Weights of a small GPT-style language model, trained from scratch on English Wikipedia: 1013M tokens.
Each number is 500 + 40 x the weight over its row's rms, rounded and kept within 0 to 999. Layers, rows and columns count from 0. Numbers have three digits each. The size before them is the row's rms in percent of the matrix's.

# k: layer 2 attention key, 32x320, rms 0.06, rows 10-17, columns 160-319
# q: layer 2 attention query, 320x320, rms 0.0532, rows 11-18,43-50,75-82,107-114,139-146,171-178,203-210,235-241,267-273,299-305, columns 160-319
k10 106:489532488443525500530581479517509508454477399449535505544507578491564471501546484530449485558482485467570513535499451587502477532564478466425470500479470485498507539515527490481480582566450542530497528465482455525507498438542509516468469507530535510540493460514496445429536497473487478556498499535557415511463475464528557522584517491523497490524551502482514506460499523537463553422497527473492444458547553433544424528484610486426496529493517543504422493506498438427439492497515505
q11 115:509486482497596499504468443498489483412470484493484463536521491483475518544508479498464544553459512395574470513537520532448443474512496535449488468501509498484489502508441536520480521543454492573422489561501451433472488418540530555512543435436495512455523525493492485540526527583463544560485432497491526499472503471485476564467521492587476510535533593512511449493519484553521430449499454483543544484497546489471517467505478566519514501536487512454499516572536566450492462522461468
q43 084:432445502555527477509471505479527531411448543547497436525584474525522526541492485546452506525413449525605513583486522452521512470493497493429487561526486544533506466502485526496533513507500502472510543514559433453447472418483527529526476502507459497479480490428493502522543527534610588534451434501467439489530468496513554541494499482545529492544502573478474555462523546518492402531556502482539514487534441404528513471529459466527438489529482430457450503505526538458452448537503519
q75 088:574452546481445525476510526476477493499441470543513535507585465405448529497529468500524419525477505457547493472447587512511495426403453502513516531480481525570458437484503486531478497425534535497527532493559527536484549490454521504506493471509538466462524447517560480502501474519452511501493486477513495523549444558525567560502518505538525538522563547534471472440442510540463520444619502450529554482616492439530537481536500482545512485481588437456511446539597536578472552488480480
q107 079:568418538548463500485447549496501491499470552469512456591480475478502533538472480489439436557493499481417550491449530550436435478467512484438495487481494456519480437488514482527504496544445545474521505595527482561503495480523484461471514487480476430513504487543573538597488500506523398505565465460530408450509511477497508568575446528505497489533461509532455522550506527499508505519456594552560585526557531430481538526517438534607500538524544522463478439460445477475452497479499449
q139 083:457527465512526514520546538491497526476511538475552519596525538494523557601562493528463497525518498528463448552501509493481460545537565443512484523521421440463525490579543485508493516499489462427542473520538490600459493552490530575460463512538425514552511504451475558520484547474519535593592508573458410519530555519520483584495627491535553623535524486506549456512496525529528486454423504483435540478487529493484585497487524495587508456494510446471403527525467468517570481514515427
q171 096:497461539510484529477452525475448460490461480489548473533558562483468576563500530449482492540485496465570446506440573499476511552518537511432516510477495493497466493487476454522491494487488452550543462501556550504468547507552546536484584468504409441537484465532561480516438512497446510459500450432486482459471473457475562548491479567494484515500476556495405512532553470563463553442536466526503557516541507480459528506517467554573520514480490494427490483546478497529516487576505415
q203 106:463530529488513553504509486479417560450527481516500463487543581444454531481472583559489506566501466431582495463479511476507420538576457503507481394476482575481531483460496570521506536513507462533511503569563453411534459525482550472527489505525537560475520521483495510510589527534505537526483460486493494532489453463513482533457502465545516510502594538523499448460555505579517496463551435454514430516562463486504516501495502560438537535499549429478548459534559528457560539479469454
q235 102:501494437547531566493537522460485499498438518523487490424550537460533535510443483575469563512582510586503513501466547501472487516505536503458586463556443408448486505530524565535502568521431497490493432529566513486431490431558559535570602433538474543466525439488527439528470503616507547498478478471491527444471508531473524554463505482513434462465452518445524513534519524501513453452490466471490560513493510484493586478530501465454507540542579418443485427590527507513511522508451518
q267 104:517543480578542578514515476483509489441515488488478481500515545532508530596462508549450543509575528504475519533413519470473465468465544502424569468462391523516522468535531570475502491457518435486496491524490471473458481482481569554563473552594498498404455490496561498546543483580487542551513499450498543406514506444468562520456495484547509480548469482546523436460510516489442493435509448516504512519560522497524484500502495489503443497571519479427505490521528476436526510520415483
q299 082:558525543533490447509509508544544597553510494541519523408595561480496531464446514549466424473572525542472522550516536470512511489482549506489504489543469457542454491566531579490464489554519474459469499564553508484511493502565485535507552471567463513525506482534479550539452535499425516443452523451454483452566489560439506572454480487462410492475446485511563461505509438505521486487463536467486492540481488480458462499508492427449382466568537472452525475495613498527515486513507565
k11 101:574539463498534429520502493546474524455446516422484500528525465560506493562545517494472496536521512432465541542486547561578481507507453406521535513528484469486532520439557521523475562531504549511519513544471531456456502526457445417562513535526455455464490567545497492532510486440503449571536484503516446520507443499513490490476412477459543513513530433464439559531532489439500499503524487506482464554412511527571521495535507540542570548562523544457520429441463557617463515469482446
q12 130:473522479520537544516524471519571530577463509540431448599524548514498549453485520552449488526522420547508535522493499475471495499537500535514540542483575528456492450498497453455488490411543511497550561465533514453526429498484442434488449546500478497572456451561464490514500509456508521493500521529506469481527476543516553452521462501507441567468452472488581487507457537566487549555397521438353452506492509546507477469446501530521440470497533472468521517550522558520432462517459492
q44 091:562561526571585532531500490479475520445466619483573452513465551469512544541444527530500500456489435474491577516510500475559512519521502470473559528488518440522508451520482575497464485560513521509487519465540521503543450444420488571498470545505479515459497501417453447474558478575608494458544463435512504571483449431556484501489438546563498456490539519466509450469477501469483510466484514561443511485502525440487516484486486497455491519499468444481486584432521427567529462467522463
q76 092:492493524564542543468481447500547498454500507502510465507511500505516533562443451494486492447495506532496465559446592469565537512551476480482553528461546424486422480537532513402502488498562588485482488556433497522529444527454466531586503565540488477489482442531484510466515515494475601535423517538513448543525519508582481453515463508498565441563539524530522522531505558479417536428486476455455541485472487529461539528458539473504583491475464523434477531429490439471480469530537493
q108 091:439580534503469459458479446494456579482477505473536484546444612476528561500524537469555568500590459551545577490576543384440585514578552559483475522472495425483466530478385497406484511440533497474526484508478461573524454520502459530561540508492548540488564479505486470547540548479502507486455479474518539477497454515443574524441545560499480541473466447476578500534445489545454482473466439456390475431509417463544527467453451434494499479495486424499523442442525547442557463454508477
q140 096:499503581435527402515475550503492539452431532574519470485454538483406479567460538546538546437552485495481520536486560440472536512484463528495525449501503543529485468494387505434504477407447490479434517554427473537491456557505530509514526498478500440518470497554521496501531503502550474546474513422511559559556545546546504491557471474514449574500494476520484495494524495493474484490505469474479474563595462473574435535474455524486564510492561517496476492508432522463472466526501558
q172 112:515558490541505510491514434575558469605466543507454496522517607573454496500526489494519431500591542524493477477497505533482539408534454525512446598461457532538491491507531494548470488503467480439541584515540474650506456534488468528452468527516505504476516477519488515502464563494542442495483542435543492511490499544524488496555434538464504508482530447429508496590502500488534532470445539446458468467483530480532508498434432459492448497531547492512556513558476520411492521383506519
q204 121:512528559492544518501454468509556534514468511562459489559466499504542521494521534479483470522430520579505517546556518484443496482504555523472509500487528482508486528544528524455500432422549482492500525452449477444482431528427480513545514497490514500543417448586453520484514454431431507456448514497592429573528495527512504450485472505527426546453442534511494501525468502557442526543457529450475507524517495532468541440496539469550460513552534470470490520501552515509510497517427429
q236 104:448542590530494473511507529491523562540500508571525467547456512433577496527490568541517466506566533465520566460497482508501521539533575443479548500424454459527504495513456482474473497430560518479516503541471535513473462551538480537505429565536490505523479468548493483526496578537392509461486547494478521489480503582467490473483435520524403515481505481496587480511494559472488473454417457490498512569494485498491471458497460534511468453502469544452534492451550573515511467484485394
q268 119:499493562504554455498460490541528531550520486517467466572490543528524494475527542550508545545559445467522566441455581543526509485488511566520497545521521501555502447484465388466433481506514568481581506518523471422465422515459458556512556534506426507502468449493513492522531554525492564528450553503492493540427483543556517412569436439525516496472518443510535552523508554536521585415446485422534544494534491520518532518468507458528496554507525528447489546507472500458458462483453483
q300 089:509516524480488478540540446452442501582523521462431511563487547501494530518513513473525492535463500463504530381524535581496479508521498521491650534519535454481523548476472428544546516488480547540473517506467416560540464517560460432511480478476491466473434506513514512490499488561453528458496499460480487447513485494508550462477514564495473475497524458557471523547462616544550516442481523613444528535516437523473495522464471558501489434449502523530534464519524432546510557452545448
k12 110:478452426472479496514499511552466488454510462491512544574478465487560536467530566503500484496462493503520488425599489452522434468432502485441480539571444464506457478511561477449572455524477486521515504499498449554582523499519460453522485498427524501507510556554490604465501487396503517522479536484441523519429479459451485541530502454496461535438542467517479466530509543478532469471567574563492568537406434492540505505559527463506460456492445514458552439537452469514489500472414481
q13 100:541473489564527497472517450552528445497514504539490528534486544581478442479452571401482551557499505483524504500578532557444516498532477526500464536478536520500460459473528466500505468525464525514449509495527509397501439511421390454515506516527467499496534461521460509561436449495573507456557482518473467467508495633549548465500503504532484512508504541487516454528537544498507449483531496556486481498487548543489559518452418518495509520529490513565549543553526530503456558419472515
q45 082:525474496454468440487508492443511514532499443455529495552403483536526522503468490456494483467489532460435447548526488566502531457535526477465505485527538524471510518428487530516524476551492495464562529485448503402502433502566449521474462456487488513582514532614485544400467447517549496447498492496479476463484502534525503459519535505542522500561540464453501484526515455454537554424480517502544452585467543487489527511539485570458554547515515523504517547513447463500432456450563565
q77 099:465476588545442495487501492505478453493514523503519550531487541481454475523456531560482444506439488507500488518451494535493529485534530500433507567506542449390490543505456475466488439516503521576476498487495515498477494504581433559412495548418462515496508502592498525471491458470544536487563512531504447468466514460500474562488452503533495547462504453526484506507517497475453557525464586488474461529478550476492435505569407503496506534488507457577484554590477441402445470473528514
q109 096:496547478478498519492444458488511505493505472533567473458442483453477492477484557502515496499518403504533482531509437480540581443455444520509509555543550533521488466512427446481454513434486483490531520520524519525479546568433548557528473534552525521516492553536419493419553554489548482538507473538495518492516444466434572493504564485540485481519510499519434438540452474524483434503460490504456399481473482554556509464501535482496593467492436449564591509529594511510480556516501520
q141 080:429499486548460512485514413512548514488501485580522537442440515576645480492480429440524523487499532464495501490491504442496480440482363523484488518465579582509535530534464434486453517449548469564584529490485509532490503509510481456473450532442575518551415484475529477541518512496478505471414470538506473466431535439513501421493477468492441481512449553507470495483530477538455460477502437442532437448474580506525386422513488514468498513504585480479507498491530557440477495449503559
q173 102:503445518506492506557531510494539472471547449440480536524433463499525474510513543524479530513464509431460571429502498439490485443523542494587501482481544468460436522535515457450545518529484514475573479498508444454458454442471457526467457419494459542433486522503494492460486577550494471516539571504505427531454505560506488476617506498533470478592497535545520469517492520460542520517491552502554460485529544457530504521525517500456463456476478493553479452487438462440585492437478506
q205 107:484503521536552451537475512438503495518520507476445453575496477501516415479499533500474553561461447485495463516485537542526472488429495521482498526507551563523500460457480422499494482496480522502481453499481538440487413479513497498548478434481471541550450482546496406531450444525509518499523523485537548487464507521474530414515557544552460470479489482481500526566524517495527452410521488443486479475597552504500468551503464550470536447542499471536572510524448564444490579452521508
q237 112:481433495479536528575423503488474484516498438490522483503451529534544410514496400462488472528468510398555496513534515547535508481538456503522463539518538540534459493467460446521448440516458477465526515518466532496516447475442450555536417473527558501515454531450481527537448516441541494517530504518541504490442478535448540509526541532562509520522538512541450478553503482470504474420502500477497386516531486549503491491504478537537488522492472590569582535508502522526507527448457488
q269 106:546433457502497466493428500487531459540531468486456544432449542494510449531530507472491554535439521449462599499483492565431498480468483496528468507527533466564490565419456472554518456503436574467494483463517496471440479485514472522479541452485533537490513483558566502552475544556509476507509525474554507431500437481525535499501503522538509507555504457483529514523563547478558560425464520505528456447502477507553517542498507500470555545450494519495448489574510467493497567393542478
q301 084:535483531520489511546392467541374430509550459558474533524494521499482473500494423479478467449492481491525514508501531516444479482525500494486563532535511568535464462418521478533477469467543476599461516528493498595511472513514464514452532445522578490523496443538502480485508606577521516498485506436519490474509498504483485512527419597496458470543499486535454519517527467460557459520484461492441441436504515459431463550464457486520472502482479456621496520567490449465505485467496452
k13 104:491531526481551523489519495493468481536479432572551592590448518474468550523527562503502548498526496539496515471562498553507482469524531554533473455470463476510472497447477474562523480473478419543507518480500451487550450435476548450496520492481531477547552583528489500452512443503440556487518446474479498538420535496505473420518497518495479510508439495543521567553490544449539528495413493575443493486471428470399477543454474490506505488457533502480528479570509414515494555418555499
q14 096:501490532496500494476510519491501492538517542499437438491552456475547486488411460538526484574493528458485481537533525533517469535455500487456519433439501562443492543486551501415471612517487414571479496545443503539522544459525497439563507508498539474485511586554552544449457478477441433502551539515490542455526491461490500472497511550460567455520484445508529542484490525444473528466509522449460493445468505513430491473524509540534563501483526541561515513500481531509557469470566423
q46 094:532503469511546539474542513561509471461511547506494578460496561372527498489429468456564516570470585502599534470506532563537533491386475510545520507582475529476497481459565555486557475487476495448550468544540534482465505492518453474471528487516472535608481515482479577504432504501533514524555535452485528452538483508555514525537495587554500492478545537433523526550533534508489470522463538486461559544443499521521524491484443543516509533499529465556476456480471503557533520495517512
q78 095:567500425471514507440498544521489485461517509522486516524494455534481384472515422477433509533484510493498436502512474524520525458576474476513545501496534500534579569520473497482400521581475512476388524494467549464452392531544499413429533547502530563493522536615488525494470496451526514527529512516437480556522530505477540533545517507501506504533504470538548527503408496452463481529487549504467506570479500525518428514520520554527463532508552528476480463450444541478525425535539478
q110 086:509393511482518563423469450431574495448518543539523574488500552458501524522505465522507435551477512545476479527564486501464432538534479487513499484461443531452498490488471491474474530496543475538461463476437535489444533477529431465565446577464575574419465468539457539551534417497532503507497539504555483536503499550443476462476586532489474564443526544465559490465492551517508520474596567509505525533499475468470444485543499499484504472498533434479499473410493460438582494572504523
q142 083:445528520505548559476560560412484499511466530473389518461512482595473518530512519511476519464554569477501460499475489488440480548493454522484471441476499541516508500421500492481388473456458543514420550513470501484525479485514461523573474485526468489491430543452474451481547482520471448513528551488520496523466488473516463494483546470514506522504534591553471486505452461488505525471498550476404539481533467505482448539570513539514576526595502499480503464470498455507586441488560487
q174 098:514529486580481431500482570507510502513521445512500507481527498481545407451458493444530478525492565492477488487517452570510502483499433459520487515406486502503539532467494513556573529542492576535525510462574487559500493509452495461473404498546512497622447478499502574525462415554442459519498521464538475416557493476493475473446474512473515421474518487430475516525421496478499511528424540510419531444517519473527481511431514479529526531548531458523582476495527533548479521484493531
q206 112:426552492428495497424549592509496514493426518537561528531500528489470533594497484523490480419533466494486560567502547479519457512495536519493505481455460477494525504514487536476479483477460483502511489536507480533562490530532585443464606519529562464537547534546516546481481524429536497583497448467510506515523477545541503459503512474604445504581487448475504521513524502408528575477509492501544508455440461424553466525547473526500606490501469466530488515477516425501540521548510480
q238 115:471518532504469501493540459541499492487525498518494542387536504511593545528485525498513508512497560552513514421473456464568524527406439497493528408431469475449541533486512543483518628502457556529445354518498509446499543463548511475490488557506506509507520514467497476432498486540524469469560488506509539484542611442471435470483488474539501495528507527481482529447440550497549540516466560509514555482487480470475474523468516544472523524545503536451522564446569510511569530522476467
q270 097:507556488484502552507511472517473476481515519511484467429473486526566433526477560544523507440519481522543519535480561501456543466520496493474517405420476572423460443520458534432554519552550495511514422492503504519566514524585458465507544497479566547498484503432513516416450537503511536553521503452520513475489499502470450472541508556562467478569495559438444481487425513489522467448548552503532520507457452434503504517497466577558528548590507524526495525435498524510533514513504453
q302 089:486501487470452498336499484519453588516499497558517506499492530469471483519468462517546463541431513514553474514563531479561465482521458491517495500492547413515546485507505578471458491484498495525466402504477540490495501488516466423501510502497491495503440529511412495491500499431537504432503465511513477542568563494552541531461514492488523462526495491540461476444502411484562506545495623510441494516526464493483530505500494462462511446544510529505584476497520460532525542497528504
k14 105:564462517496488481539472496499533588554499530540516459529554551521498502497553463464517456453484521535504488593516544500563462553542534520478575542474494521453530506469465512468562443553513487583560535508518505514485559550480475487577514523554463473492479506482477496464449523525521507439521479432502557535500448596515565512482513515465534461522506467523504564533587455496487460457441501456564500529520423555492469527529522548512465580535536523516505452504482497504496517506495473
q15 111:498467543528529521494543516484479431510487494532477480497591460457490522519534518429430570543504467563562532521447625521414511501454545542471436543493585544492451473460447495552580516528488532500478486526480514448429502341495529493447573447605530494494558524506577472519491594495519493537514476493506480497468530524531484492507469466560431506526508517479481487522507524489496517469456505446479499530500539420516536466483529506513478504537545480454528454530465535457546435504452475
q47 092:485576491522501572488557465453451473403382515477458476485537535500474478485500451502488505489443468493534541468519564519505490500484521421453533524519487475465518426590476533501511523483533513564465484535527508502436509464447574535565492472535511475449532442453491503538547583417485490508470526466533510547534520501495524522404519525542471514502539499507556543524573500501460513540448568510548501484513506555532548398489435436420470505514500490493583477494598454533587510510411448
q79 093:472504522514517526523453508505528532469547493502540512583516548515445479566534496482508475450419487479480496510504500537556496569530553478490534551561486445541489521489446491538486499498505544468426489562518494470469442473468529465532503511489486472539523513545411421520542577521489550523498463503490544522496510530492529529531402548481467471435450435474484550474504546559537542595505523497511518471493491500413465501518485492530458415532519454502544509435538440474557525628515503
q111 099:481428524545448430608527440493535553490466450429510474511515505501525546465557504463495592448461514462501482556474530539468441533492507454448523479481484462543474489475524546463451547498447507507466529505554467539478459503465506495564524470532487533513520521532501520530524482507499539474539468488570519453491569453475459501511461559530554462569452456589505589515534482530453486514466507493467530472506547519506509506493516561560592499498463504514468427475475426468527473560501476
q143 085:489521557514446434541499490546493467443514550466475489498465606492560491541407552529432529386533520496423490525491575492454489485483460530453466472470481483434504445508511500498510499515437521496464508479541454513412432558523453557485533508485479456463526465497511495457512514506514497534485533544434495462519527535433470473565517473488452551528500537472491554570508525457497499537481542493510428529516549498527466490536499474511484512446542472456471480455516482458476534496502529
q175 112:492519514521467518537551427526499486559524490460447538494588558562509555499468529504533544531514517584565535429445528515477521474526488504486459454520453516466416525509458516483495489494493470479477532474543449586509485450519460566439464537542463467476524514439526489498409521542437495514450495448488453539504481491433467477587428545496470472513463534414517493514493547523597541495517559506491568518505518453502449493507547472557473453509503477478518474488472397477548479450454485
q207 110:475511447518432523574565573499450474582553506499477508466527516509477458491517494510565488574532539508517514467476477515457464513448521438469508510488541496441505495540476499499546523439537517507487470436459524504440439457461464505494564392504518421568468515509484527483461553451491439500502419448504470480458528581548532478527539576528438482453448502584499564508548532530507512443462504525527446499402471530513551489496536509497524506506401513431529442472514447450534463490446537
q239 124:533538548545447451528474450552451534511481533477624548478579556419532540539482492497473504532498549515578528457483566539483481518455547497504543468472485484537519475536452500516483547504498576512497409596557527642476540467535450581544502447551502529593504497483445427526488531508464462483472434472449522499486555469463417481479490544521409465456501429514510540468495520533503510465453547450445542556511523488499455468518598488513511450535565491448502386503507517531577457463494483
q271 127:540508499548511557501499535555518455447561523489483526465572509541490528507517560566459508551475499464514575500456544552407445485535495477488481580503453458503491468519436517524473489525506480503537497501487441548410533476455427563489526392491516516501526528559481487480486513497460503563517520392473423509513398508533461441476520526545518463572505429485484546494533530469465561434493565490542493503426564499530489503516645496533536437502600503397526416529426488458485522420515444
q303 089:496472527503481436489595521545487520542544537532488522489497505536557501506434442436458541485480506520549543427529552486563479565451484499414545495509491533524510497514477534506525505542563507552481489510553518526546514514527478533528454482520500510516493498443536520423515492491480478538566532514540535565491527555502463505537518546489508533435548433450478553550457456549477476512532502460496413521485541521513484415529553463564534516440575416523462506534535438500561437580524472
k15 104:445490522526530489514515515509520499529525577524449483474496526507530468474481501501469526558446479529516500547496565533538495486556542535531564499523508435511591506462493523448440517496557502548530439476513441450437510528482496454466490513537478458551432510529484489514553480560542447511505498503572498566497555456502539468431467447476517492441566541488597511528450450524549537469542462505429529570520549494557489431540492466533578434488542434495484568497495549515463440540547443
q16 103:448493505453578506480504519583497517459450508528415516542509445508505566559535449512455521534392470512443502592486460490418498479493474488519558588451538485500543472510569525427482490489554503506476440423506486514568544500558471502522493526515387536525462417450474470425568462544522488512491542491465439484502548483551460580437569496511438513543486570533474496498438474522492508508455483470493536522488558491512511543524562539483453461585511471495478532484535509485498432558425527
q48 088:520449531492497490623508483502470542436489467510471529489542466508560427539513482552464480444513480487602557498513555529435441600520561465475529490537503487469497478548460496500464576507498582593453513506593474460486471518477546561498503520456459525445473493406571478540497466542517537471543427547539554515508511499501489480447397518436457541440497496500495446469509470518531476482560511532515511508477509553447526445508544474473440541483429504467500515478560497507477486512454449
q80 091:540496534492526503497497521470527523482520526578510458566566508522506578459488542559489467483511562489453488534491577548527363509519524498517541461511544501491512494493530557558520541477507510478558454455498481502537463511456542478513444521469439487450427424440515471493504458535492521555420478533553482502427503538572493574477467506487488497510533452456486506509475535441451510437567491484487558532505531467427495469541520442514548534530524524462450481493468458461471465532467443
q112 100:532488537576454534534515443527497491505485605491531478427595484510516514492541481457466491470433480481439504508466523508483434511427482462446472438431545470468497424514534560640528537508554569614490562460570503473478508568506490471524509530509490425457436493463521511456470538503494400483509445440469488451529459437476490478520467540454522496502531548524491589518448508453532533515526529510414497530523524539492437542559544533605501521510460521478432487441459455516493513505494491
q144 090:530498504485574472479512494507508621554531502569468565500521631476497471548483503540492454570449556500507536510566571515468510439497508534498546488456511533463451516486529486505449534482464528479474471526568500499488466556486502554471507470602450483500506469563545484518467447504444436508465476446556537416567443536514506498497454435448558483482460560548524527521487474528506489527488478512474537522527442455525455527417554529501442520469604503435599430458480529492523525530495506
q176 119:491538528503538558562512549431585506534499517530571537514546484461542590464517465526549470525459417522481488586502576530549436524497519490503543451543503531560512435513499547548464519502502464553480506472510484509556506444516512480538524521561527483482518511496509428388504544506458575519486476483474527579454504500549490534534596466517519463447513499475467506443502569568511529454557523472512573524521518509462477531543563517507538478497471519433441463456525461453461560586465477
q208 115:491479525519552469502538447651438505450514468533466433433523448512491460487534534460496468513437476482451494474434516498487448504484625494450534564470656517464408495460488435436507518441507511521490513491490487494500433437472472499519473450482481540476458431478535419487500509508543418411542514446536458488527538494526468486497507514454485548484473488539527495524521467523443478447491536460493507545521534542419545412487539458578424469516484493518485476515538574503501455512457465
q240 131:483511516511587436493510537502478522525492512558469479500545516466447534539562435553493570536475491512457498585472533512464449488509513459457531488464513476535513501459528475514465480463559592573436484499531492584457483422572482423511585463549498522445459508492522489437525502483434476474465517401457508502525563499554442529474539523456439505491508514533525480456441524456484546470515480497466509555503496474501508499552527540526545479538581497479478446423484490502534491563478493
q272 104:404481544581570530504492549527515508481472487541493472514527515501471550552468461569492550535496466507404491520475535487558472527493525461466526584488531483514440528511498444464507494487517503480487549406521508506508455486549583473553481520507415449430474486542485442468600481543462514489513526438516517585480482492536481531512497488515535496547453485493544484516486482519497548471507506425518520451459486480421536508532531434476461412607563578532541566472481469492520506543443513
q304 097:524493452531492482531465530469521528514476536476542560480532524527511508457517470511479520507545562515492481555529581548450507512532531507549558465499435484544471553531551561546483588529487461519486508506492475497497500500498491481491463508543463499466526491495517423332537501552434502504413456533513596538504509526508507473503496509494482494505461506484556561448420558497550542438478482519495495523530552464415451497511475532559514455538497494418497459486560472462474495473488564
k16 112:515546565488457507556497506459494438548506542411509489464505518528460492471521528511508555436515480517460477486450519494558496526521494516483473533506488509503507435528484613541495482530515438539397594521519472501456448514468458510493523470543563529567474458431491483488531537558471574511566496478507509523529458490561508444548515506536473531502496489468492501491484501469443495447484608489534467419545523427511493547537551573562542562509524531478533430454490475502482481445512511
q17 110:498610473540475467470522478502467484496487492486497484504469502510589496522509568485520535474536522428498443528473484570514592545504485468449478467474482434488494451514556486534495510458497496463512477463470568497460504513504500562522561518552506500482468525460547469519423437504522501565496429491524551480506549535564475521483571460520531561516457473531486531439526515525499466476505522494570583484516555536497570470445457462515433446465425471488471446476475489440468433559514506
q49 082:484494557573481462482489468518548480440494500509515473599503447501480537472485486520491539614487474546583501499510496505491492491435530521428523442446475484473447524504440563468464537543493518436511443474481479514486468463523484543507570516455473520573506470554499449481473466493524514435486514444479557481488487546533506498488553543503499590503542465548498477429503492482499517476500522456471502556522450491519524452439444521519501504519496540500505487499510470539511498576499435
q81 091:504524562502475479514542515539467505554509544484487515573527520543495487478400537487436513490510426549521534540505504538486456500449513583441549455470504480528453511518499466516524462458437478534447456478485554430463515475532507456474514466535462439524481452539557484495484523490461547430519477442438479525501521517508544538511482484487526529504489477528488510521514504495494508453516531481502547517518456520542572472502476490505446466527499494421494434515450576524433452476453446
q113 106:538536506463503536455490528456522469564472584484472539493535496496506532550495448544488555605495544544439510499475526467430518479590598485522479502509471458457550590461463462489532548481435438522489485494493475478480539443609497483527541471561489433516502511452528443497506453458413454490452512525465483492516519505505479541477487503518487458508473537491548492501484568516593529545497526547507528527484448454505453491511525434550453498498520495443523420438483487523471541524493475
q145 083:478492455480551518414522487453530538533539508527567490530531526493502522514481510525435486519594525576526414564449452447453466495480485525490474493499433462436585523560507514439443471547487438476499487571491496463597528542499510478504571485599549563507507511501481514530465489432449453565547466457468505461521504455565466539386528444460563514498502473532473435502508421523540500486494515512480559521555483465495514448456508435496482508468511486427580499549474528574489505489438523
q177 106:531561557527537490495451462477455485511512550495512538542562441425516493488523442513519483473597469444523513544480573638480566489472500576454418523439486507530444439494488478494500495468481575507411427513537507504457449422561530508509529476459490546435510520545515458523415493492498592520493454541452485496494524507537492493550549478516446507548523480449542573503480491454551552516463563468445518497527538480470478489516455417512486499514492471469514516552485487505582497474506437
q209 109:466580495506506510533481486542442507453485482455468481438471483540532473506514483437489588456476510459476516501440517576468513521510539511475579466470530460525494536486523498540576482445415558496470427423544529480443497553545553551554503535512496508590428490437577476581574484533556516506526486456529563531505480519562496510474577476520532545558472478491461481419517510506515505454541518471545515481535538471479584415470483500466424507483460494497527500517497493453528458456491532
q241 121:450593422536541556466493506444467497554483495464488469542463482456464519468541490586483535472512503445482440507470494501517507471577540483475479503451494459461519483519469458538556439488485531465483526427509516477510468505562520513558517529484521496476511487484581514532508436515421501522483507409565458511477527623503562485471533467449501524542471479439506516527500490460562560473491494495519517469565489525509505485501486464534455510439496579470421547498529490453464515553506497
q273 110:522525490547535495496421469507469538518440453512527483492474434448450491528499523502556479441525470468419431597421518603461523482529487522517517494509509512593558508454491433516539526462498542429541478460543507513439484486530564494471591502564500497482500475482547467543477451521531530564514516458541448501559465534491564568485473455466494532445478524501492547462506548502602501477533506530533557456551537442470512503462534460492519497533542464455482507542493441471525465514518530
q305 103:447518474472543524518557528517550487520553528540411556532505520513524528488495481474483465584479489527495477489514516479470495481547494445547499504509483504485530453568527570478525484429482513561464458526476539510485503473542494469541474491445511467498490490520474527474512484399552539451458486464468507524514515532489552496523509507414482503505550553419585540504447495489549509539514519537476558579508510503392490502433452505454449499510438512489560537537575509477480502437516491
k17 109:476468558515458530528505510516513497478510436560467515551434480492482489483494449543482419541473479517481530521465453410534448496489544468446535536510475517466501419510455515531558510473513495507548420444513483504501510416589510524538431550462447563538461546573502535432525530463513494499493493500578501443510539389456496569459469542496473517489539534473544484502506573509511568491542433578505500534427509520487433532514516467478479462522406467473498550511581509520498557450538481
q18 111:521460504491478436555543524513498490440482550544477497448564521461592534528511561505458524461476484506457437576533548549520538501522494456469472506533547486555511452518481468519485446498519590524540486464423508469384471534450508549521457537512452553507537507457467449544510565503530571487507454531443399578479501531523504511522470434528494466596546567557495461457494482547435489415484477512538461459503517567532488482576560464620442487508452488448455468472511500444457506528461501
q50 080:553486569435516500511466440498470566520537583471579475485556474539497529571508551504583447496488530504498515564484459481521489484532551574470503598422523542510532505555432470447445519470486503535426548531448518436469435483537548466588479521535516481505543521483493520501583458535542512522495439507515478529526545476528477460506453443602574486511496497487468559454479483487544491476525509451523487432547569440544560516558509535459507525474516504499509483487523439513455552494474508
q82 087:472517509460497462549489512538488443445481533433479433503505573539504479484471513512461527435496468495525505488508517530495527458456495481449511531489529458469450403482447561458503565560449494469485459561492464478412468554415508445525515467535482533508551427495465493524563467509530604487489524414440492466515538518525456493489591488548510427531522556451398542424545462518416487473495525461528550521541439444484553453506578540487474435519493464521466511476572527512505487552516485
q114 106:571539460539501508557487381508481555447431573435520418567576508510567525478488509497490442508430523467519462528489524484471493570432482508478465471450508487460489484496507555509438555477540498489441553455495463480507477512427470463557508545477482504495561408467489530477546445516523510489562464534472518423427483531488502465484439507499510454495478610494539540444494532518509487429504509518515528494555536530515462502493486550536447498445486545509505493449434500462542450573423505
q146 084:441577480497529495483545512463530540503502496512572461528508551486523454488422504524499540503519426470510548500489478446449503422480524531461523514505476480486452472509498596478448516499567470428436483573496442521448486526488458528518511510549428498512506471449506533536554481525547492498477432530480530405562495410446538512452510388482492490498555493570477499411480537565473457521531514493503474543521472498509548542454535482527524503553488431487565507529505539500518467438464518
q178 114:498545555524582497527506486531491520432443539458453520492488476489488517535545569513448478525492465473507482499542524525568544497395478564499508510535457497483499515513473507476451462532557478501440489505498463481510404518502514411494440519460457511397472442461498508522486512548541545538443496497475499507445577519525477428516462441482499550581539517470438482451433562463510482454536492541549472470407511506522499474635531494560453426475498447522503520495540540477484462541476447
q210 099:467486524512526454490528478516417433549455590495516503534421494543525456553499496475542543524433462486564458603513499522477496498512489456469455514528475461508529496523424518458455500468577616458482511381447501469516450526416524472508457465531490564502497444546481491550498534463461520493502514468487506562511509485456524527426507464574566550500503501446495567484547527577430482534448467493537466471538544535458521508451566452514486500506560488544530462548542525424535487486434438